From a checkpoint of a small transformer trained on Wikipedia.
Training: a variant of Muon for these matrices, 14975 steps.
Each number is 128 + 24 x the weight over its row's rms, rounded and kept within 0 to 255. Layers, rows and columns count from 0. Numbers have three digits each. The size before them is the row's rms in percent of the matrix's.

# k: layer 11 attention key, 576x576, rms 0.025, rows 133-168, columns 384-575
# q: layer 11 attention query, 576x576, rms 0.025, rows 134-169, columns 384-575
k133 081:114134135154145144132076165130138137091151116117129147145149162170122100124112152156133128146126133186118156124109145100106163120125144107180131137090100110141125169145157097150129101129136126144120150131104119099142123162166084141102108133110117130135128129156112156156140124124183157101131122127151135128149083097094172125146097100145155128149106113139154115118173122099153125144130099144132098130161152144132146124100144094117095128149129108076115136130118127111138143133134163139132151113122131143177114138143088121151106087081156103081162086105084089169126134158110157136
q134 080:138169104164092101130107121132107131106141137107127125140131132110119121162138133161121128125117128123127104175168116087119126087118080152135141121079153171117129166114114173142144118141092143149092118124176135139129104141122082142109108172190120166166130123089149130162105174168080184125124143127142154110126120107136119088147115142152137121113113072148111079154096138126153138121162118138089152165184128154147154145159121144094164127152146128137121140176120109115114074069083101169100138167109137145105104141128150108148117159150084114146166111136108131095120169096112166125
k134 098:168168136135149119133192143146094153082153146152156152106122093104096122137101148123130089102136084138118121138132105122149168140136157109113153131088091079138111161139137140108105126083175131142158092160161132088118170187146126104081116124155142130137150154169097139123100153147131115163102128112147170108093152122120164165138131126135143126145105106195138115092140151127137130158119138145154123136172131134176128100118123126096161171130064116103129101127113125130088151153122099122135139138104152137102140092122161133105141104128161138075086167132081103157118099136168139128
q135 087:110093130124116144125146143207061130139109137160126124110111108113172154168132143165071152069123133173151122140118140130114158090144123134128108144131125155094141110128147125143124135113194110161163128128109127111096129133112083127081112120144110108137151140090097135137101120144144153115165125113159109091209136123146089138128146138107127108138147175111084124163110115147094134141131128126162112129136132143138164114159128067133135110107150127065151121117109101158131193117108102160152139142124130108136116096161117100112147110170137107163133098109158128108160149099136096157
k135 091:125167115142136101150107120138163167106130096120132145128123136110138176086068105133157135189132138076156126115137148104162115129099119117112118171104163128121168186106099133115128160167152160108110118143115140144160130140141128107125116121166127122158120159103131145116136102142130149102174117097129167125145093109095111083143114153172125156163089095123101117145133107128134137088112141168119145104128122107076158143163112117152118143113142109133096154108124145140194110093126149159177105137121107175106105146130119124135114121142171101110104092139077166173155116116092161148
q136 110:147096137122133137123085120138088138125123149162180057125113133135123085166171137149085105152133149155099094158102104148160171092099161139107104141127126128139132136124169103095086129135171137111084146134136150176126125098119111132132142088100112123151159109101061114134114096125154145100121112125161132130153141111111125143146167142113081138185161174127145149153159153111148116134116118128135126122110206102156082139152122116114151106088110100112156148143097117128139162173152094143105108124128123132137142109117079105116115149092132120134165169134114159192129156130150104171
k136 113:086136143157107102130078127113133130181093133123119123103115138122142096139115098139132087100094152137123128160120132101175141164172095141140125107137097189118111080138138136122149128114144123121103186104128136131127184105136146171162127151125130134086075147151136096111133126120132118155103108136094085170151155138120106152145103142097111130088123164124142096106160128134126115131114113140137115163160132163114132112110110121155130107125138150077128124146140084166110110170148127108117135113155150091100170136122116114123123161129098144164180129097153141085139156142135114140
q137 120:125116119130146155169134126098151088135151072127148118116159083146168148080148127092091133155138194122146133121146155126111112095152136094108106131140106133103151161125149138132142128097127143144146148143099082151108107115152118103131131083128128135132119138128109110097111109151097123147137139122131151116156111137165096137134136072145151140124160158140107127114129114118161104141175142173113150151131109122120113099147176097135133104115161069133112121136128138161132141125148121136135096153094091141094143170112082129077082129116146129111153159140110103139106144119136147126
k137 125:112109082146095115108098097073126160144143088139131105109109119122205114146154112106100130131124155147124160161144155085094123130091107132149128152167145107080121154141136136100129104121111149176155129126108087195083114143094147160130170123133085130080154164114116106105132132112120132157155138138162098112120132128119136115102151098133121132154117089114118132148137154131177156191123122159126140177180113124117084097177120099116148146101161114126118137148133122161136160105137095127133100128132131117135139122108105145149120136122169080163122146102166100159085183142152133118
q138 112:126134144117147153122116083135110131101108130134188103082154103132138166092127120139132124115126131159123090114112124162150106123112077101149114076125117141140143122134163128163094143142105130093129109123105115142121163150087124127122167156169128132125118151134144137114130121134147126149157146124104121094124153151126172134150181152140113140121130061139166162115180124144132122148098136105106147152141160126125063068103191140150135100183086080079140129102088136137102110149120113086165138181177119126138119136140190104139154122112130103114121165140127079090106136137153146162
k138 118:118140154121115151119140140133124130107122112117127111108137112131103116096132126137185129141145100141094121129156156128097111139126159120139126094113131093132118145150145134131105159156149120102089126126133111123151120138111148117138161155171130137090144072123147154096163148141171183107148135114117107122138130122165118191109181160111127140158122100102113157116129103086155160148157101111112135174176104135133092066130130124113151137149134088126127103131124148138170147141089150093150126137146139107106142120167133140129150128068137116114139123152138111051088160117111150165
q139 118:108116135123134119144124110100131146149093130116077138126165106124108131148097133135117121082132143094121101138125144102094144147119098129095114137097140136107149138129128127121125152118122116122119112147066144160123115100121156116124135143161125141118106140109110106212138160094116124132121153139118113152090140083094138126135137154136173128120080133169171140109130112134118126100081074106141094170122144145117124126100108112155065156137146123120150132134144160156122144125120122144135123136142167147116174152153135140137129143130111170135160118140138135129148155140105140107
k139 118:138157151126166152151131062119150129146074119100148093146168112152113082157151131156173120114134115132144104147109152127139129109124159139161109115173131102136136175168115070155118170119146150160151121130096147112126119131116105142122159124102123157136157121163082081153077152091139135125106123134150120077091122103090115119150122157130158144157116145129119117116098128133089144118110110104138078099122134108171127119117140084126125137151172094131133191122140145149137192108129154082130141114118128143109147140113136146146136147088127128111154080118132132154149124139106157131
q140 117:139108111110140155160140106158122117107133137094080130159095123122137119125129137151162177124125166123143091154152105159109119155138080117116116098124144147104145164125141179117128148140109131164107116139154109133124132080142178149090118124133113137081170104077141148140086107118137143147136151115144120134153142143193127135112162084136182110139122143103108112119132143176133148120128125097131131129102091123128154088116129084157138122126141134154125125132118094134151118135104134131111164126114147125119126108094101118123179162140095117142057097176101117116133143140129124071
k140 123:170094134102147119154129093203113143081174142086130120133115111179139141135154112143137144132135119120122100126171118123139180121172090140076117115100097148120119164116136133163121118105153155164127167162148115153138154095094139121099120132099197134118115089134121122119099104117110156095130133172118079155112112106155103129112129118141107132147123154105139150115127154158113136100114098124146130096100117134134172125144083118163194109102150138158110074129117128183166146146165084114130153158108135113108120117099090100149158155128102127124093111139083121137107136125089140148
q141 123:160136129136146126095136131137131151113101145095114160166167130128135104117130118147138118103119143141159104103152128141107173110099150099181131129106121149147106141136136142170137135149118139102144161113091108110157143113125093109142138095168158134104154147137131166121148107111113079128112123118119138135141112135141133105159165121100095104088085106099153072123123149133104129130139150133115109143155125112120148132088132120157146134117097165072151159156118148130106146154144149151093047148166082131144102156119129085184166117117101129094148097125101105152124129125135118145
k141 123:153121138111138107106139139141163172162110160121123182139149128107157176096153173145150090131163112097149138125125135122122134085093098150128148139106128137137118161134084103181122090160174145101105152098116119124126174111114102100144126126116137128074113123128176138129121125116093144138167132168128132121143130125119116120138165085149114086153089120096146135122123146154095143102132118118142109147107121088121107091129098122171119105146121113090175134192098116127094148125130145096081066177132141122148136100138137161147124119102094170093140133105114081098102122146154112130
q142 121:120121145103132165143137129126152172120142152144153133105107118136097137155148110125158167126127113099157119127098112144096168111114132115116124143133203127152111136120172126120155106159157134133172144118115133138127172120127145066126151119110140124150125097166102119108137093137171110140176138170121143133143092129128073086142094150121122140093120130141150112124075160104100151134149104121137106149083096148163133172120104104133151120132098067124085133126120104090139107178129074170158136146143099088110093132165119082179109144146124141144122115136131133096087109121096138136
k142 124:119148094073127142124087120115140172126137168129149123137124125085166168096133105132106167154162115121143134096114112113104119105125116149102159133113204137125109143148151120084121127143132109135162102109148162130127104110115133127146127163141103126106132097131099104096158103107158109153209139081126140139126139100122130114108100118098088093098111121124143113096119128106136161158118171129137131144106128187150126171117143140136110130192095130121123169140152133090135118134074132123121130124155097081167129118137155141129091087141132117114129099145136134167150156108117095108
q143 118:117132144134155129105110130131156138131114132118116146148147144171132130124134152175119163103135127115188129096087134124115141104143155123127141120080133132106114139101110146127110150141179099129125095144120140135196114107105157086125127131139104115130122118133146149117120130110116149122144127099095150112099103139137148132114121130109173139098109120139167157097121116152147118126118125101150138165098103153090127116145099129169104127122109113107113150090111117150135184131150116152151126116144090114135159109081143111075178173139168118134148155134117077189155159114123155168
k143 123:174149137138145135139158165126127151117139105135100099141159128138144155106077163121127121136145137077172109104067078128154144146140126133138108140134125124111121142155150127194111104138180110128153116149155157134182148143100137123157134096160093103100113128149125112123165134167151089114140089102126119132109119114168145137124096133125124152100107148109133105063104108142161104104140149162111132148106146158123152112137138147132136144110143111096135161119123089111117133125165162137122161074113109114123135108076140088107182169140150137144156131130120098141112145123081155097
q144 063:109150128165093125160107084141129110140118099125082145115150105137111094107122084112101146121137173120140187105117104155123140140118108133092131154098155165114135118093064143130086158134137094085145098102115133112138131124128146112168111168109110140137137114112152149104158184128117128137174125112162159168139083146145143151135158095149140125163151107119116152138161104102144111117104123132187098120134122160133082094146137103091141131149178143157182104162107130117128112103098159102099157135142193082065122116128140165129086124089130160118124113139113117148129122131127149099
k144 062:082118131087156123132149162154084114152100137133128128128103079084139074130140181144178140176139119111115118147154099081144096130130144104118141150119131134136099109100164119108133092109146145141104164112131149140144111151114137157165129085148136150159114171118118141116114112150075186146110128131143117134102159109092111092111123081135142104091121117170130089115148141115114096119168123123130143157145124075142107144107139152135102122087101142107109117158165099122087098091143141152108083085127097118137106113110176130147157149144118131151118122115102119179128149092138149145
q145 065:161149082134167100180166114104154105111117175135103153138116109141151091145104089101091132115136109161145111125118117144152123146140155115134112143138077160192119096124112107102116161123111156095134161137128127088175091080124144144091124111124132103086093124100128122122122089136111119113120182139091177123079174158145130158165155112132118174133146103107091134098085098121120118146113147101140143118132111133121103128114125139137110106092160133154157136115171137121135128111105145115107125156138166087122175151144156143113085133119164124151118124143128120139104136115145106102
k145 063:108068150112137168162101124150106146160165094121155161127127157091173111128151198161149100129115146125102109131136111138111137137126141141126111108138147094093140097131112118136107125181177108141077133115082164156137138148155147139119171135167108171150114121159078122137170135099118153115115108111137102085130094126141128123125107144162138112126122117153151148129140119146116115158118118103179150112151081119097147138127163145130112122134120172149102100157121139150134118123150149126155115134133077152119137123108101127095085181147126166149152112141116081122104131062090156130
q146 078:104176100101100122123143135153121129097085193135145116106105135142112106148127127098123069104128135143098167083153154114147133130114143104147176160155123107182102097101141088115124138130104148054149156158156149131148113095162158146142162151121119090093087112076123148102128092147091102091164152154108114150154110091092140143127120160138136164086126132126088114133091106147094156121129117083155142161117142136155103067108086117134103127119152169144180150137165095149133087118105124108105122126151159111124141112136123121152102107108110137093132154172118144158122150163142156126
k146 073:125134117137127096154083079135138133121157095151096105144130152180154123079112154110102094128107089127179119134105077140131131122141116122128122112121141142092133152135130111134139098147124150150161137134138108110127122111123123139124111135083150158172144121139120136129135121129165141094109120149128159086108148140159099098137106131145120131126137108141177142181130127139170141118102124155169175121127131109114141101092152086113124124137117113162073134133115136114110147079166133137159152099126138187107125151101140140149108123127154150137111129104113122126123130101166114142
q147 082:143155079116095131108154141128132134129116193105109168125119149146113105130140104088142102147102097151126115083151155121102118105117109098134158135147152154145109140124158087130138104151092170074164157132158127113144132122143152138176127171145165124092129103108132137138080100122104091137146123204145123134116137100135166129120126132151135167117119122121111106130102162143114147104099133109155146099107112130096084084136069128144098119148133124158151123136155121127152097110075109091111126144127192108103140124116147128146113148117143109145119163128118128158093160137174158111
k147 081:134152127145136085140122131146123163111143104140123077148130121129111125128127140088140088137107094143178152144154122141121139094085163139129158099117130109138116157161139091107122119166130171147162131163132103070136133144157070137125108112146194178141122163171145170127106117130133142100148132091156142099113145126140142117200121171150106140142153083133172119143140104132114162116132130153104136133115134122087155121152108115120131116160089097135094133132126138105139186091115116159123144098131144135114130153143118179123113138148171151078161133101128156159122101133128116139
q148 082:123092131126144134122161152167112129141127122164140113070140115122135133097112158135098133122114152075139125150115102137150132150160135133105125135078122150110126122101133131111116117142146097134118182110100160136136121162132098123152145123149103103145160136132101155118155113120131132127134143129138188110175140172156138177149120162102090124154160172123169122141193122125108154093118102121132124165135121103117178162147149118114150133075135128132147112109119168148097167113182143158139108138122126142115145144127116136129096092145142151103092084112150126114158103126095104142
k148 072:116103109181113112079124113105137121137114096173097100124135135059119097145146157106151137142134101136135133129123123152172131134136072155132130112159141156155117102125122153113103118059100106129124079098145126130160099143142148110126140117145086137128125128133139149111159115119153091122109141100137116158126121117149129151120109086150102107123114147121141127102104151135149066128145068088129137148126133142148098116119179162109118140120136173127140141118155165108096133112107129114135122106161182135160109125115144141158145117129103108180126139114145092072157142107136128135
q149 070:109112108109137100124156083124149170134160130138137123109107101114113110097152149094140112177130113127114139120161112153148150126140159155130134114142126174106155123139127121103121176131121156136099150105091169145096121138147115134137112130142082128112106131179090135117124139141127118130155129102175162147135134153134103179167124161131113148150109098147155105163172137147153141105173177163123071149181087131154141163096136114103114142085074104178128145158129132150122110135149110149137121126126154132137164121077086156113089187126129132064176117152097177093156139112137172127
k149 083:166125099096101170091085150106120129146168171141115167134175100112139119148129086168136112113139177134096145131109140123121133163175089140166120143131128120102138128093123153140128101068112133087129091122151106163140148129106131126145135129144135132156160102148114100118150126096105090147110098128119129151091137094134179165102129120154125147098117161104094129100117138119155142144107049114130143134142120159163088135176157093152119149164160163080154109099142080125123117153110090109101091134105114119134151105157131133123127109117072132179112162113153133100112146152123109087
q150 097:106146129115112126118118169126156156106105145103140148190168160175134139137121123092137162136109144133123109079163159113089137136095125125093135132156144134143127140154129110115139183151109159124193090161167095117161133129121115078141129132171137106120129124121109107136099123141122123131133146135117114109088124123167125101105166141140156132128103111118088128128108155141116102131112119106131144134101143137122084085134096118132107104160144091155108143104144137131161109091123163096170133115121146111147149123150112164116135112127121128112107091137110124106089142127161131100
k150 084:095144121108133083155116112138131120122164077079123132127126128126138103128147106152153115172130139102143104125139141183143109084106191097112127128110118144147134145143137108130134130143152128184105153096126127098084120102123138161131155160130136123116127148127166158148115115141151149105161143156127154162124113122116095111134129105149135145128117108168126105077122115135145117122142107163117137105102114101164081125105107111135141107134180120166129168118124099135133108140180118110123161096162149152123112142098122118129095140133081156135122133136148137156153106163144152130
q151 104:130126107121124127133136149101109111115099155141146149174146127132140092132172115102107121099128110140121097090151123079114117125136123121136152154185160123147083146145107130112148137138116121122130107147108117103153146122112141104103116098127122167116135140159146110145113178100113105118100138145118064108112129133147169134127126131120178142129117103138139149109095146130134123160112115116144148166128123117139110100102081158116124139149099106096104122137138133112124126110092133121132154138138115109150113147086171145114140118149106133140100136084117121077083148123160116106
k151 096:121086152129142156132137121118134144099155139130199137148132121127179137154155129109150102121123095122113115110101135131107122104110112118070072117093116140128163127114149159157133164170140111141148100165151116140115109132130141138103095112093143160122112122104092115089070158136103134169132130135139113143145101137151148140142144122150090113133138100191096142116124132077102114135166159171145090072119118115137131132163117157144060100156123142111123122132115137111136100138152148128133144129112140147142147141125136107108117123112149132082173138134139162126139126116172203113
q152 102:143125124124123186124138123146135123124157122178121026129148099144126117121189117125102154107146151150131135180147103148125154113120145108124136164113149101130094157116154122112107137108154129152162086143113132105126136123122094169137153151102094128149164149105148107128159143123152119105113127145156152119144132115140131127134155096118119139123136094122138145109104133152154126171122136097130126120118153122159095138143175129123141156101162117132136161114085121139138134086121069136121114122128094100164105099108093106183141132133112130108117120156111109150146132106118121147
k152 112:113108144130161157170149124135153128105168114182160089131119153145107128120172127147083124134143115151157127171089119150104124099092108140150155141113132102190157150098133110114081133145184119151108123132157150148108139159122120193091165137106134123103145158114088140178122133130140138110158151127126134148125136123161131178136129132131121121168147134107099115114113132108145115162100115132081132124150165101181118128151141095122140100104138088131175118151103155124133153123157111189109096130151096158119112146150082120129129085126102122143093132083112103132108102141153107173
q153 116:118132130110117141122153096128132121108113104108108093139128114118119105124108090128144105101137135124179136126119130122106113092128077083125155148125110138109142104115104150156132113126199090136123160106111136097129113122114118126122167136127139167145144102134108127100087109138134135136149116148134165101108104127142096143113119117143128096159132153161118084132080121120162155102158122120130041094159105159143150151119120145089121165162112181185115140149124054117135089108129114091068136139123143138118150164135122104159133120160091118118126140150148146169133120129165104158
k153 117:125111097137111169117151131139172142132143170144137087063140136112112136115146088130134136129118123144129136071090126142098133134137156103134134101129117145112142126108139137120143152122126108107141150129118109171108099123141128122151164128076081154080158084125109121093079138112181156111109145130146113113133157111134121141146149108140133108128096099120109159121086121104174130108140158104098100123142083125143173105102095147112086120149122158175113155112094166166061146138157118065093099163108133123167162144136106109146153128137152149114156133121084153134127131112157128130
q154 112:128104184155133142155105107129078100120087107131154142156133114146137149090135134121154124127153101102129141131126122140057110120121167112118101116125173103130109100097151103160101142113111121108123147134100171084128092135163106187131134122109139106125177151098146137118122140095065140155167181123084099120151166102149103106138108145141142099150112090171157132087163141104111133158100123118164125133150121145117129127113136122125131151112149152160138127133097156126142134121146107129097158126150116167120107120156135103172075140099117126153177171111112116130167099123102151096
k154 117:149117143153132118153118139163108123105084121109162084132150111112097125108157166121122111119095136152113123150099092139098142138118164174120102087139151110161147158129180128099098121097132147113146106141131144133150123109135098126115138088131158136112100145146094133133091118113136122116127184130089124101118140093100095068133145181129157099169103101112199152140138155138112135123091134132109155136141144132159127122167161157148150129124124162163109121138099108127119107129139131128124143116159147164119102116130136119114102158118102155183144148118138098176091108102125129115
q155 117:095132153159104104183134134118133109131092143078115101091113099140090116113106142129100156143155114095133156096103089149144125153148133143138173178130159158118084111183153118097108087118128144108097136092135118091137120097081125126123145123107127110110126096166133109166120133141140133128110113121131131091107106159093143109131136118099129136129129158089090125135164101104152141092132121128146127117141124142139148108134091158141119143167105166117102086160158091117152130143123107146144120119128132124123131095124190108136141120175098144116149122136102156080134098155121046142
k155 122:160134110149118147191136111126145139109097130124118129068131084151088133149099175107127174146155123100142138099163110102115124139139140095128151153158132131111110124089174137108135122115129126155080149093145111178084152106104103129179096152141128111131132120116156117149133154162109126134126112115102147104124133144123119107161102163100076146102084112109112178131151113115161163116141092118121127144117108087124150141067113148142078128113123117127116120172112135101148116150143129148172077120129153144122163117138152080123139140140112120127164100160112121104124123166148108159
q156 124:110124154106127127174129100124121134114129138129144151145125120144128105112143140123144127148125143110120096123105131156133082134151130095132113113095133078148118115121136134164123078154123150108149099138111112153142154079096157077159136117146176176105124093174067145091134129161139134092133112129134103170103136115141158172119145110129099160127106126119133146105122163126143076127115108156130094110123143093112096142145183142113171096147097099153143123124135166121118108087099115157125094119148145136148133167164162143140181119165125102120129119119089110130104125124133116132
k156 123:154129148142143167117107105141122072102125114110140188090140117121120107125171143134159137137093132134147131112098164154096123122152106124121104092102100117101105118127129119129112120155140096074150122183122129123143139112139148117131141126127148135104178126161066170122155122154166185129122130135140108114109118179159136128104153106125103117158111127157104117105089134163125149164134138185152104110124132118147085146126199093138169123143097145114150118148127126123085136051120123124156134151100120163132081150167146124118112102166119127097102160091133129177132138112135090171
q157 120:110121144166133149131128081166127140102089083118142188135152136121122125130191117107138122131109085115117144132134141087154126126131171094133143097139156134136120114107114162140124153115092107094109143157159109107117118114158171135152126176092133143108098146120149123147104110169176119131180102174154124152132113149124173111118143139092130167093140130144125138152130157097157153142132124130164134105135110151139145155115080104168159085126100156108170095111117173134113121151130123122102127119169131091132104095102133110062141112134124138093126132134116116119164143129113145110
k157 121:116127118163096124170111130179109159109092125100140128147121152123144144126164146115121121162095089105104130127136147104102130136136156099118113104126108101148139113074114131114097155088113129114128183154150109150139104166136093128111116135104116136140081144124144142134133095133160121137173113144121156151150139156089128122145130105100134158132096090055088167122107125181114121112114138177146132115155174111129115177090137135107161087129095131141131104088080140116107095137123110094070129164136135149110101137108112132100112108138085130132142128163115112107150112122082119115
q158 117:150126140084124134107146125098153069123062147169103117109122112166106146136099127156123121103135125106148146136120117126149131137103132108133115134080206155128129096144135146158142173166138159133131126069093117132169093174106087124130137105134130115153140099121126142099120118138161167109086157139097135085133138156084167132126168091170187143087121146129139097158137116167153182120135090145092119130158106129150140135156159125093109104091105113094110178124166154127071118131134116139133154112090116148121077129147124158142082100133143121143117172145152137101117169094114097142
k158 120:119168122112104153114107125132142087122068152141073098129136156150094140153087132161121116117154156115176119107116121119145088117096136092117109158151194092082113138152108173157111123143176141123179151075133153140164112176147085113087129137120140115158127092147125113091109077158130128112109176155118139125160132129102136112116163103140133120102123131133084124155086115162133172098128108152136146123118131088132148105110150154137087123091115125121100138135156183122084111142124120150156151122165163135104117126180097179120111113107172088113109182141164129115125172105159075125
q159 119:112116145107129123125135102131137046127101110101151159161097150146130134111136143137119111099069117066114121079147147121143148129105177167143137147102159113143109126119150135164126107113122114159166146133143096113119119099100101133144121140129134169110131153144129132119113101076144156108137187135119176077125139153119135105129121140109066129133115121168149103172120134155070123151145114111139109140114128121137102112143128137095141114116104146132134120145119138082100130157133150130139172129123136132100146113090140165106124108112132129150128114114064162162059120150145135121
k159 118:112125143099141111154150111154095084148130099143108174161130141155153133110149139098123140116113137097135111122108157139133151144109159136130162099126114112105162139113105143146151137112120071134136150120134141110156058150128135136173088112110143162100142142124130138112159138124152139146184149128148120134171159164136088120103147125116123087127105146138172087143082109116103105124131151135130117132118136106120086095100114134131132184126119129143141125125121132108112150144104106134150129173169141142115133165098152144124121119097128147122121130142109147135124135111110143091
q160 124:155113136128115113152115183133123194099138081099097148142090089118090095094172123100135131138128105123097092091139101108105122154141134111127124145156060159139168140134087115132143135123179093144131149133115136145122116110130119140136097116111171115166114122135148079177180125147161134152146155106112103112144130130109125117129153142117140088136095161168137144114131118108106121154155120120173120128106137161102098156119148124146183099102148105181136124116119165141138108126117102132119085093142126154132107115112084097102152076081121168153116083110084123096138147126112103128
k160 124:122129180165117140099070154110153148084132134112111134117153123121079141107159117133142186149141098079109131114123126082103115137123136125139118137144117102127154131115069131123130156105128068133165137132079116107118147145075113178139190105141161130138108133109119105166164120169109153117102145109151126125135085105128110095119181156125120089107172131130129140112147130106110130162152161147133119111102156131124132135121124102117164111130109098142123142118099125125130093117111132118141089130126079150158098121126111102118123082154198142090138074116098121094135125140106142105
q161 118:140177093111146136151122119102140109140149090144134149173117168131123146092086173175161107145137124159096141109141140093080133155134147131147127137135145111147100114124118107096073109136128125175133141156115131130113099085141161166082182105135095167128139148129113137132156109154150117119152097134085187126123120157136146111130130087114150141112147099143132154137124141129155137130106088124064127163129130148132168138115122129143146093137144076116113106119137135145118177149157119142148091083161141179080141110180100177178140116122124171157152096108124155128102132110111151147
k161 121:167176149098157102176103144091112110125140124147165127141101134146128123084106145145153103132131151108110131104204133110113131103117131137093143149128131107162112119167158142134129129136086166156150105176116155127119110101118156139128137111128098110177170145090122138117147093155179161120145097152105137114116130137098114144094147086115117147067106068119161109075125141102136096133119095111116130155112110150119109155146100124132113102110112147132141114099147141111116144152147110124152125126156133143094120119128157116106142118143126173111111116117098119107105116124151113093
q162 125:128088109119133161176102092121179133127115106121133110134135120132151121117075154126112174098113095122132113180132154117133137156135116118125097136149108116147152151138151144134104131158132105125108144150140120169134134112125142115165153165064123140149105134206088092090152118120136143119102162107075102163163136103143145145107164133109163114125159100110141109114167139113116135202146102109125128108121129101139115161157101133150089130153128153131151155088100114075117096113110105136117112117110129181152164138148115135142147087130102115130126173088112100101097125150133123198
k162 125:127143098110137187124129107094167113133117133140142093145123120132121119145111126098109169145173117172180112162151138107170141161107119097137065080180127147123108126162126144121065082140100120172103156117164140136115117145120120101194150148116130135105117111156133123112121154143142156124116131127086129126123133111146163138093114112103141091107142162103128130112167123142113089121141113074136112136106127147152099126107119143132117113157135122100125181137111107118087112115097111151149152149124164170105142134130134144115120128126116133160152130108082133078104150140102122209
q163 120:056105178145122102197158125102109137143146125169141120142131151137135128152116108134095129104086106129131153117125098097091122126124127116107163120111177108158118115113115098092135124158093103126107133122102179146111130161099136129148094139097092107168094168157124112134120148137163089186131126145118116151154120120157113173106145173126113152100096127116090112141129142109102157121111143178143109131133119157137144153110160164121109112120150156135131155148127143138174154138124128085136169107175087116146146113116145111143128120166128134122135079134120133140107117127127089097
k163 120:096142167098106134141157133132139077151145140141106150070173133105133162094079104126108120102104093110133146104134102130121133124120166125098166153145162147159116101140127099101110129121108068166201153154136154126140124136147179159141122105097121116162124137181144128094103121112121117125113152132158109172143117124130135137066144141099133138119089115070090099130145109125118165152113152186155135139138110153120151158112139102100117100121151129162136120149106117140141135141141124101114157118112094143116132085142101124137120124173125156093131084158125148088082144081126104091
q164 117:081095178137185124094082159102109097119153073120090124150112106120116140133082135123125107156108108182121122133161159106139133151164144118114154053140135156128179112140107132110131138067110091150133103125123131129146108143132088162137149147137137176166089159143088146166129124128068161133134132105074148051122131106161133148136123136104171137105134141176143129168137177153127123145122131144176139111108176146118109148111101185152154118153109133167121123128141099115140155116117158148150132125143121104114166151124139129122145163142136106097098155167126120121102165129105113143
k164 120:115151148100148127128111165114160144143176114097087090132069134090131141123099171097099115156106125134133140157125147141134148132089161107112136109107167110082104097075147127136139111091143086130115120131125155178170091138113094135139145148102112127123147146195113144125136122126095108075117114119131108117141110161122126150113118096124116100136105125196130112163116148148148121149128106129169128132082168106120128093130122110118116103142141108161125082132124125133111137139099139179165125142111135139144111138132116126142167149135124119161115098129131130123126142112116129120
q165 117:143105131134134141102153118142130159107127118179144120119147163088136113132106103101122095119121131139119145119102125163124147114150130154112129125086108128148120133166134152096147125120106141124118150149141126155154085158108089162155140164074129121105150098110111121111114131132101090057126110129163117149050104108178106095094151102114120164115129140130076133089123131126092182143145138097120136116072080153099144088109081117141155114135087178138135133121138101158153154117098117110107104084114157119129132131144158146207112134106144112140164118140131146048132127107129111145
k165 124:112102111137148113113127110108134166120092108150126127093087137133145143131131127076134107103084110133126123156081102109152113119083138182117151152112097110119135120138077156150126158121118145146141145157151131077138162139141099122143109102120137133112136110130121145140064134109099128068157098136111120143086115132158132114119185112121133166130115123176097113118142119129113137067151123068129125137127110162129091108092175134176102162158087170092149118153167181144155116152154102101126134140108143134141158094097147125087139132104119127119130121130089154136153151122137158104
q166 120:124172161074104137144101128121106135159137123122109144073105170124122067111087134122147175106147121142122134121116137129159141129166132119145155118118142107168102138130091109130106111136133145145127149083174117113162176097101133131098083084118130139139131118092089141136140114145148165093148134123144075109132109182155137113130104175100142094127151144109121122134158135110130085080112135124168130168124084159079155133115079145157111098137133150116093158123148137167118154103157129126143101145109111130156127160106124166109113137139148138117142104158122140155115134130107125156
k166 121:150172131077104126143087134146149141162148107135101142121103141111125131098091129141151160106120127096142153138117179138128144143170131093132127138115137129127169107081092073164129136117120136131105122127148115158173128109146128146110120096102121119139151141137091142123149092097103132104124133107106125102144136158125127119174149158104112146110174128139140140106113119139145113119118116122163122144121121140106157114132119108147128130120087098088081124148154151166131135149113149118108144187101133147142128125152116134134167120122115128138151133140135119095161124114133158135
q167 120:088132056173124140131126180140104112136156150105148146131104101124127159110138138093123162121139137126114071112127154117135126124126139120106126155114154165152131119121155092152139128173089154149077156125122116116153122128106116179094136132116149130135123151155156105114145157128138167082177121141137124147123158100086134132150114134108102120099128141079164132104079142138134126147130132114109096176153150128142158120091157161155021134151142117144136134137125099145117153120144146158097123135100119089138099099164128130153105162117161065129110132109105133113125117119197138188
k167 120:127147136152094131115116149114120105154151149090128147122103129079106156090138160105109143157172154130119079096149112101160124140100124137146158187132124164104124164126141086147119144102088116153149109094114107112108141114117120140111194095110137120119122155173125117115181146173138157124139094144119099129141171143097149146127152158155082132103118168110141146075140127121134106132149127093174111130105097125170174163156159145149119148140156117104166105081116122151134155128152100113093140138144078135152095125136135125148135123092123113098107130108103125162101150127166124164
q168 115:108100142086121132137148153171126129164157142114118079132107153108092147146119168098129154151152157124153151125182098142142131109145129122131111147130157129133148160125167151131115142138154105177197128079143169130144067089122136121129147148113133120142165100102170122128155101118100123174122088086096101149156138130113144094110103147129182133120165115149103127138104160097153139133149159088089164107104157108131111180107213145132144096149166138097088110131137103097097160139088118137120107171118125127115145101128130105159162149157134132140156134112090120132099138084107137143
k168 120:162128106118127130122096163125108133088122167127163084164099164113114097154146161136073150102150098151115117126122119120081101127169092135109124140090128132124105161119145137136124150135163096135134138125156148119144124146144120119104169120145118103107164116140127125137126135105137131165092093091109167110114138141129140080143107180118142140117167094149108128131158147146164131121122140138105118104118165143167137147128158141150058115154169121129140103104144101127118168135109094114157118155123109098088132120114125109188133142155208107116150156154162082105095137124124101161
q169 119:187139122114077138144136157126179173120159108097146162129148094140159128121149162092102131163130116145116119149081109159152127127163122134114106171141153184060100156107140082202173135144148151096120184149093142154136123119160108121124126152094130125103100105114120123086158148131067132125103137178134091090149083128118154183143150167113120118109128130128081169112149157127133162132144127107137112120119135092123147102160116144132097100155087106139097125144115100105115122111156119141175147080144127109091122105123159108124105132126094121141140125123123163183134144115104105108